Part of a small language model's weights: 3 heads of 32, embeddings untied during training.
Each number is 128 + 32 x the weight over its row's rms, rounded and kept within 0 to 255. Layers, rows and columns count from 0. Numbers have three digits each. The size before them is the row's rms in percent of the matrix's.

# layer 3 attention output, 96x96, rms 0.193, rows 73-95, columns 0-95
104:072078187112083143131168120151158096101147110108125097108080129114181097101131148089158178099169101160166145112151108083081097114144090124104145118141130107133122111130061146158118101164055147150093200202210109157159070120098158142116132177175124112160122143115126138148123110146106157173
086:147155168106099136154121085147166141095150117126138072111128119127140079099114054213088114182153147205141049086130179122198134106096120157099178096107153109113104073103163136145196122121096117106130122124112121163074073136177104108165083134086131136135103131084131127120147139143137106124
112:130111103149119167170120127165076113102058119138158134047109125140104107164126097135105102148098058127151121176133127106115153098137116171118097112200152183093164085224156144171124102125111172165111093125140089076135094115148098153116107126135126182155137070146175096106140056110139123110
083:155147118118110146092150153045129155159149128100119127162178100151174128171108146171103209160086091091093105112170072147194163095135114099096126138113127122128146132151195073078104155163159105126155149159119144183128138093127155160124130185190111131121165163147126138085135126160141049104
090:142125094190109071080108158156111099098150102152191144142175178079093168137114145097118086149149207170092082129095190144177155144066133082168078132142121100127107085121094196157128157126148133111096118126125150121174105127066116133129175113111113116079155116124099112115171146122088126165
099:092142196156103079143124174131167120142135129140235161086116186143089104180094132125161138140120191143108093081150141129101156144164100186156098163158112136147072148161144157129143130134194176129094133145120137117095130105154118051128127183154149136148168142157129109099109137058148121171
094:048183123194149132062150096118103141141111141108089109082118140156121096127154120099186166156175115145106156144134154138071095097115139153126160094075127153135103155093153136120124072127125132121137125218120172153131113133079140154109139138121124107080069191170167086089135168200128163125
094:129107176156081136102145082138169135167130111122146091094072134116113112138135154137146110158158137134142109095143062106128176092174061076104139177056060179160159126122155130187148127106171123156186131112194113111138127136145116124130165128165156158149128144089184145120088101212087136143
104:143124160141105148097123116058099114081050179119146149127103158106074143127156112142141181156118067119123154166153149112065097149106153162172091103133150133162109085161103179105072128198174158100150089175096114142119114190162155159125072137070086114125129141118098159103109131099090145146
099:119122130181125135081105113060119112140086113130105156127144163161129133103168098120137111131164197128059046090148128183168072188119143127059100091096159156102101165124161158143059072157145127091150091139082120102176104127135123121146143081095181129119111157104130108138131141136086138181
100:094132102092122138118161061127126104115149105113132171080146144227130119176073120133094099108133112077099120142101056109129184195131107198152052070121104115135107121091160124162083092141164132125131091153137112177144109112181116157113130111146096069144147137146164152108148161074136119118
114:181086098113087122179085166172142180071160091112125136130105164117125068113126155097145144150119165194127143082110141117128119061158126127127123169161178142197089139057118152085112164092135129157137206148123129125152132183132074082143119173093120147169139110192134129098147151123150150131
094:169221133096143121141127203106127085110102116114152035069129148120126118123134094143142100158158125083132160146160090125098108105138119142172082161114201103132129085118081101139130165165134166096108094105104100148139090153154158131077130101134123131109113102139122161074167030121112089155
105:128123135124164194084193140143132122097106145182148080114141147114096123078175088152116134125115133134137135208223142138087114162081134128108133126136139162118127159120192127072146114154185102174083150128105136206158149111163132129128176111082098110153097136138137163114138150085193143076
087:121150141102095138086104077141168150145183215085081092117120177145130091164155184186170139146129134100123162128119175163140132132165092028117130136118158195120068148109143169116100137112147118113142118140080124148185131152157163189171109145149096110132126171120100087168151144114129103145
092:164022133148158115137087176093100116088088123186062127157101110178163102084138092146101143159144102111115137140152228096151124143130160129141159087127143112128096152116157177130135138202127136116087129119076135145135077136114146160135108149139079142119115043099100128097144127136179111117
106:093118122131117070141215114135155124131117160103193136153065073126127097148170163097121173066114088136095133143153105161033144148091092104164108162121151129134170167174068132103127083110164142097110144114117116110086119165110129114157156058069121128135117133101182167149135115089136137151
098:113137089108088141155130152113105119099100089148156151180158108078091060096129076116128112101103148155061112129167151088129049152142166138144156206173123119110157126080145136139186151095202039093148163090118157132166138129140110155137099120107138101153121092088111129148117167173162155127
096:117133117150174165164097191156133139163120073090144151132174118137143049078201151149114054157184095110122110170154087097207100145094124168100179064110134110136094135084174114088134125110126099104132134199123111119136141121144095154155095138110110140148161121116150123070155140116085120134
105:095100097107122139163140120151119141085127126117127152136141075210150124101181127140131117205140114159063139140107131172143125171186133169144067141135130126137099125107118160138148205106126116123183131199103118119077082142119103153142122188129152090091146191146168129111150170099166117043
097:178178173178194202168144095102068128104129128104134099105138110184136118104186129153160061092124114102057129157068169105159114080144149151147131168123132072114161180148143091121084164097111122142095165097145098138127145116107135177122105064143126128157142150186117150105097120133138108118
103:146104139107171135083138110130109147099101152156155041104125123144098149138131193160117210160185100131210144090161142114110121112134143122100176176160181052098093140112117152085152122130167088133087126122167096145099145094163087132199136111071166144172131103122165117116156149132144108115
103:092067127114112177135136135067115127139125056147149168099175096129161083155129140089147128079137151166061137106066100105111208114181106132147125170103142142133114108125106149140124098105101139142138167098108135149091147197138180072142121111139133091165190157075139122160176101100119152066